Each number is 500 + 50 x the weight over the matrix's rms, rounded and kept within 0 to 999. Layers, rows and columns count from 0. Numbers have three digits each.

# layer 4 MLP up, 768x192, rms 0.0639, rows 551-584, columns 0-191
477574407538566486471554551500494532511505529549529548495576410456408481529491481492482418519490538553509453542462363502572408471515560509514503500456533569470483529420504519441449527465554546496450547552521464502436622475506555499348559469546486568460617436420478507546475651540457508587483539420525478530543505492544525514484514459496520459535543553502461575540468426449505568511611549433419511480463579499497463526549489473555525504422459466501512530563418463515539582601451514453515441501459457553428500466524521552441476569511466448494364509517362468515564429453512509391
581480554560548576447531491485484492546374449510497531556523412532564486421522437493454519565485538438427594492562426482429567542564493464557488546561480487510444506548500509435457385466520453439472496444539463561509458544573491548468499532465540458487446488435450484587469531398543593540447544547576535444519511460442603452430424530517521474563483453550428448451486566519536515507484468487545465537579454463554542588597455518466424596496501581505408536467539472483370480512507434462453547484408456494521581565458516532481586519495484500501463521501569457472483476558492555569
399534552502483410557553483439504424568518516631553529446534557488488492543529358504488468524645519476540494387486463478526478518528537563472459515580493506475418549542459508564507480456504526601472508497529578501493502540555546412475409474479471409458521478456457476469487440438427454447475627542474453530492526457445487483512551491587526529445562620563475457460477408498510440521531493458566473550467476524478455474514433491542396498501466542562474531598539506497481465477520507416378589557484650536463467491455431542571515498519385494473517522496570441483450450486496548505
519461548547516371397537543525481481484497408543427448481514626498591533526499412463524555545562425498600418494458402500490517556514492585511516480455466516458476464455465563424525517564531427477484451448541479501546436459548514482455532468538517538463466490425463517569449553564507522485440484426580544516556503520521546475493567471467483426503548511541433561581522476536400579564458570407510454493498517652625512517512464451477432519483493401481568521524532446545536367385514494507577475567585554421524508540434558454560465471428477571518438565471471533516479566561550405388
446483367556554497458558463459552552587549573463434517528467533484580431504572503545430491568572482542449539474554417540518530456534488603550471467514593487446471540571567442444497541466472459456456585511499523449462415507485525520439596458438513533495501502503548556553473437445514563506485521448444414562466566566506499519427539559533448450426548430503470501441452474490341510471490537471432431556461568449505546500563521623506493503511482532478492537538504497557373500556432395389477530589533505493484518506541569620520592528540564484444416415626537526457515434501474527535
559526420582495464519472520506570471512509431421564592530485543616517445506483430512530505502506565465528491509543457476650489525467542556483601514543405418498559555473503567473465447527548455457389569447529450496413518540403505486410481463484561447524549531538459484472412480543467527532537566428501502457517571479494518446495604464528485528503544467558487569413478545490501554492587490546497491460563584573590534470471484543406537478391507505516483469495516408403465524567593408434574455547503519622482603572493519521458507538446460493537535556427508465512484548468507519522
450513490650528620541541438503565517536664538517553441413460508607468438399430579545498504503505498447585471527449488583552477554532481494552463575412467476511472442569550488474526402514484533397445531489510588455530525451483483557540496437535568463480541496436561552472464367501525472505501535533523435451544505447568500409502505484489609529491425522445476495574518479461504500474549505460481529499506510426505426484485517538398581425469524574469473554595496532436502510453470518492594453478425494598501441484511507455485478460574576536465454526512438487488540453503512550531
518447573473467558500311488426598483545536495461563562434490442530612484543541499628545408511514468515465483469488494393520513514566572582578492453491522418485393467564496463473493508477473491507452516572525454590467525465393526467555504531509476586479483481560493459564500499554562508461515570526503466498548601460467511604552488482452447507392483507537376423447340520639487432588481486597529467480571522528456479572499488447480464510442502522475536522486533587508559479554518493419455483533435552496476475544594502509558472420403481420521523507492429487532415492528557470508
511454549512421488511407663493534432512481517532398531520516424501566539476525463479399509502512518540445506531550545423548514511565513544456582506473516505544458535468479462443470544553530515440659382487508534509396544448482492511523503555519452571458502446582459475524557565452419404557601505433428566559443534581439490570508482422532556437531580610515450473542484561396497506451533481537467579470480523525445389430490429447452515397533546601561543507446539544507402524431480444477505576507574551509532496464531475423487617461505416388558498432447484605518506524541511444503
498505600555514495467620484399522501446549508462510549477626460430564520574560483589460611501527444450461501552490621485534513453555564460532464446460535494607537543432575417488521576508571457465528451597548497424553504518546458479525490498526568494514534562436522517553447474452472427524507488517511412588501582451565463417540535534469498487497514544425446448489594430468451494531591537470495540542475465502575521473557495523518513548511358520496519487474434549401494469568461453454462504533457446597405515516458507494476487463430487517526553472556548434528498481569483444494
491515503505475558404457482484567537553471394508571474466494490438503449430631504496518422573432472476505439577593519501521540453396488445466524493518511484471621356558542415534519439524510502511460535483467589475488496498562506457401505514455494438562474555519535467562525553407472447530379519432540547516595541497508504479419502515420488522459502453513553451402471562526527490454522431462487552521502497523484441480485556507448507559539559563609550441533503559464488504539436489547487421535519472547471542559479658560511539466487474449542484508506422542473475508562485529529
404499503522588437500500574483479542497519444435497426467494462419566526478509592489465420497534479502436572582490595505490544434537519556462471527524629535483539534542501500503551484484466624486512563540490476446515449443475479416559550440500489423547491575462528454529623525596529575586511490474491474508491510579467544489475493518431510609477428505518564528501441491571452461451422476490462548541517487494457539466483461528508537499593641548555485512598498460595512509567538463558597551506594388460502454475485484453550451470457486539428578487510508474440477534448538565514
475537376556442538479471474465477585540506500478520360580537404469397529454503513484503435468495526540523437525558470449519509447468545509505471532476493485565483443472584464497494553412430542489423505521490580569528547464494527500476435445524509511381511480415425524486424473533523530528523518492571491458577388567482526532466445451564419459538460544462531530424451383472562452460515454621481543550577549491484532511486470527524520470587495505492403483604434531405493456480499495440461397467411470470515531581502509557518429439509480459504454525528465463515495475515473559470
523485463502569515502446506559468451503477538534521533409466470552539502394529451513483519505472561514540585543529500458507474511400503526390542492505510512506448494470490526473484559421469493498463445552402420506437529534499476377518494481656593505494476541429573506469552532556521516500582584507525526454584467474551571448528506517491546509529479525531510484510546477558394422557470512473459473397528478513496484510507475472451546439562405524580473462447506449536544560484681538497615526481492567482412491609519629424488379475528380563560493539456469502544448452501545493555
513472516554493503539462440474493505492555584405487508527493455539515516555553492544517514462503466507520537489458522588510582515577539474476457532454493420498450498385540500379481585492500472468537505594415513581556535494581550534454444520451446490457448506464440498506426528509470381479529486487524486464458561429464420495470485529510451449567536553498520562528462463448578511568491540439499519485552473479470398476476532458452475391498506467476450462546506520460521527555459491569597385519631505538539524542441429541452425514515538539486483430564545450467644439477485499473
597426535516459502572481456486558510549548563519454486512454605487485504460499430497516454520569546617486487483451475511547541503518507573496441402528621465443494563482606477485514574498473431506479545504448566528624599594461501436563560499455572421487461517481558456467536476413577498443568495517470533471523489422516554480498483471475454584551488554412580503455518551546493486554505512560500565508493513515478490469470506491487559553442481523513422463560464523619545535473540484538524506536522518461490457511389462449502514563404446534529416501589525543460514567557489524534
414427463526518564549499507472554532538413525446501543485534535423494553514418415490456497545522558476543496436478523431475590512490444522504590504475591464452478503506531446491494511528447441485565521465536589509544454499492470471495526496485439653509440505504459458471565555500498601501500514355498506448438567524507407514497486486481428516441449594555490500492468560472487388510545498429435513464522444515485481414415503410376483600517523529374500489530538448508528528506525428518492483524622524484388512530517421481475536551466533599532460516572480542497502477468443527516
473522485516563468538442497424444473513430498544542502486530577461478594489516547498420439587539514584453505449529599520503526468522540566446543484460408436430486552551558487531545417481442506516497529511510514524595574444481491495451553532499453544373545463432473540478525556520485525513474495461542458580523517487560508623472484343463543611558505552474529452529551471573530504428513457449494496436506586555468481482469454543563527584562542490482600508553450533491461441558615481442444530458563471422432504472483458510546422500502458472471516450516508570408511547544519479561
463431520500579572478566491558561507558581533471470504456522498520489572568610421399512430451468504493495527485502519467555389488468350614437446498536517538460420562434457488610458649476474483451541455601546485509546473519403508475539437539498381465480483464460494477525603534516531515532474528470565536477518549466576527501540530458497439504501439420575593524532474380518509602474537482447437587325542482552519475582496483556454345506507584442513528456572544509502568414492482597490522508510490504492507518593603500601556500490518469506479472563554520536460527402545658379544
492460492552546557525503484477488540454427466548508563565514512408490482518510530497476474507385526537493396603419570503506484446551467492417512510440529491436454521574483448466512609467455395505596448527494596569593425541580544481560460570620487501574424505524473444524584511527490503443547492555524620484502473472490412521384504544520458575480478616565464424435517476494438571507385479462467423503451516580467453495357459416524462503508535490502534598521444584477601474434498480400488534510516485478405511565503477484503522491422483358463539389506541494517484517501528600538
487461406574493386445621471481449562497470464472484419463574527513509545551514488448447525539454530596518428485605508483420526481441452477420516557479534452390577489509579551405490441526531491414521437514505528496522562449515508475508512470482474518364532506497515498503568520508508486445500435569436544559507383570457484496598532542512470426495484540577620371510491494517533533554488490588513525526488467554572542481444524582637570525437456524523538453531537570661487499505597502547521540457406429560450529511577535537539499366495501444493550552470528492494449571459456366573
532397485393619466516513488550499485474520538483400522492503490490523578495534528461558528515498569491379553486473433502557497444457580443449447409514421642557436536341504435480537434408408453442554498526502518442502358522448397559468458469515482561442491543483542578518483447503450562515558481470433372570445528528553474548523476430555416554501493453433437512445537517508433521471449445362542473473600551619472468469456498379461483572497425507684473480489399520433509463401459486570462508510560473516506448549516489455427501446491582516500493449496519477473509535503474497451
492489563498557499407541513527532404460458563483546477524419503489556565418519517473462374512513475431456569503506409521552540469502489466455431576397416473402438574549494486564513581544581458522498472463568507523368573544430475514633468535449556537478537467551454525563486469501514483516527505447556397466577516469575405509475530484477519496591458539493544518508530474486423529481543581543550463453520426498457502524566533586434507446543496537509510546566489431488614526550521518486602406549520533479537559516539515527485509524500467497571503531468526506550575535343534430469
441493448468495516513523476385455479593521575462433477509516479438448554553464547460605428546656456644470539395475399520515496553548606557554596549470526391475424476497568459439460438515498545466464564598475451451478572527499553427392465413418471483452469486474463608473529562463512587542487493419514537513420433512541486402480493515442540479401528396507484505530431524523456465523514531484556584521467439498464513465584558502562524590409595543541458514487436624512457467449511468523500442574429380499479471504469494442478576486517532423534459467419409512417461466535405556519
456425572490515523559506441498476489480498521463497505572479464539490414456509488448479551517495386437468513558438575478506450536435526511501492591514454524486573530538513438599481581479563501469569521489407527429483394529479456572506484514541583478457487505636507476527558476422511454424545494497412481432490461501532447462502525487508450477445445419451572479526556542438430359501455461550471526532414434518466522468505511574430631425413524465424521529487489413404587553544479536544508497499516581546455551541585442528483431492470553486399535486472434541517511522515496574533
486520524490566525483499454508535447534504534534529531461533364533465486511507505511382551503428593477509564574542497432498445536462532515515474544526516474560491490539561454510516509468546517427422484365507475503450429458544436531494590493518542565488398529544516456502547582472409506556527594402456493521513473613493596516351499441467484458544449566500509561454423561533440449521498448522535475451564494486452491535495579444524441522508542503542556479472518491536466505451590523427522501558484426364476510521495558510406503520540536499485565600581473538591450458452499571470
599556471593530542434562506542570541508459484468520493501556548487547528462489512480551446511554514543452475578526492440405555483462508536487493427454471601567441479478462536468497526505482455518469522515532460563452560432473471523457514467479498570457515501477469489481462427517513539495411548528634392458518465544501444592560393453503490537609568530463378527488485481656500532496553488537528570501468504523450469541477507508508497470432544527410574542521498558529599434485491538371466534594497585518511493510512540510452523509414506482446406541581552510430462444492492576398
509468520608542407635537452487442523435540467439504482535505624488383478519474517477441515479521474464506548509501516419476480593643584451521490550491513417515467505667505384579464455476547593453577456440475560512612473407509497483481404440548484524500505513483520576471471487581544395601549511613546492497512549559557498457491547454495449509494494508458407485582489471504437492416518353483511578519531543492467430491448433449499485497497490505549516492498474546420493501481542562578508520496528551517533408497497531445511467584500422522430564526467474519461507471570556475526
444459585487548541567484605522490515492599483445429580522481543552519493467494539513412325473539426487582468520488538518508460517467530527549508463467576518484444362533487540464514486493474510474509483495537481532469511515560435415473515474467540504479610453497401472476444441447468506491547524534519492530545361553498342544496528590489486490505459543521461534475555420537490439522502515542569473525517482594525499474472510473548525496525606604440522452540446446500531516382592446541453434568542520431455479553475595484400601459479502505475547477476433514495566582488616490477
444458616514516539536514406461479502572455574403536488543438478474506466486449537532432452519521436595497544556578545565461516514496455556551479526488506554529433450517563469569494451579456521479451481526478522568549481486527477491524488589539414439364410466523447477504596420461419456463555529607494575474564455436470472444437493552552377498485478525478512498485493359510432566504479492490481603482607467648560572476435442395468520457518467486591464485581491506498499563428472586531555470540497540450466487577431433554497501543527503489379500540588351548424546443566569539452
623460377494505478402515488522473394494420491537567455532564456410446418575566486528463500557457446502569552436476462449484593551547522483476448436488410436549523427511519449472516525550481444491542496491513405486523515429536480511485590503547487541532446535526572481492436427544474498495469481588417503510432455534486437499456522482512474458534442548534470448535541554438384518549540505506448465522492509481634475573426481513503506535473554446478521616469522518486433501497561522524421414547471470475491506421516622428464470505537448559488483468492459566469415629495500600480
559504548505492471452343383498524571495526415361555457546594526468505423434540561454462509547433433555517538573555501529406571450447506411562569500491473488496533453487560463444475499474567495460546518540566486495525414463444467544515551570495422487566397514499476422523436474565473519477486533592423513487483451557394522590479570509570549477441568579495540501443508522466498480568546513575551477441540550492547497518479488413536487556496507324521516521502446451494417413503455490514475416485484439451497640522550533450549500437511493467445558500534496460470483487551523576583
454488513469429520489539589407330428487509507503579574534582544555468436468417440496472511453452566507485416589524601579511479511423475468473465448517521515557609547533470498483543386509554568529498574559452502513474553503567517524476585483521542476508580445457464592405470503496472484563553499468531479540523524498459514481397510450470632394578463564584406588488550593500530549575539472568547583468468435527406570513463532543556536451551516493482521520574509514470417581528541440460493510454459458530537522414450524534507465516639508517434539419542476404430435473544503520498
491531529528584519498459503486432519454416410478523481495531456441527470464464554472544467437493557533455509579527489651397500500417519484482459474572423534474486501543496463502456534537443470573502496456484622555488518496600541520539448480491555587540550524491513486534495579460445522495499539505530515465537545504609483477469523463517464497509428461516467551545468544517485543440448521595509517585539512535425435450558507454482599473568463508564432537464407410540500524606540484478607441500461423533454571414563530569564516536567512540524411488458453469452444498530423596566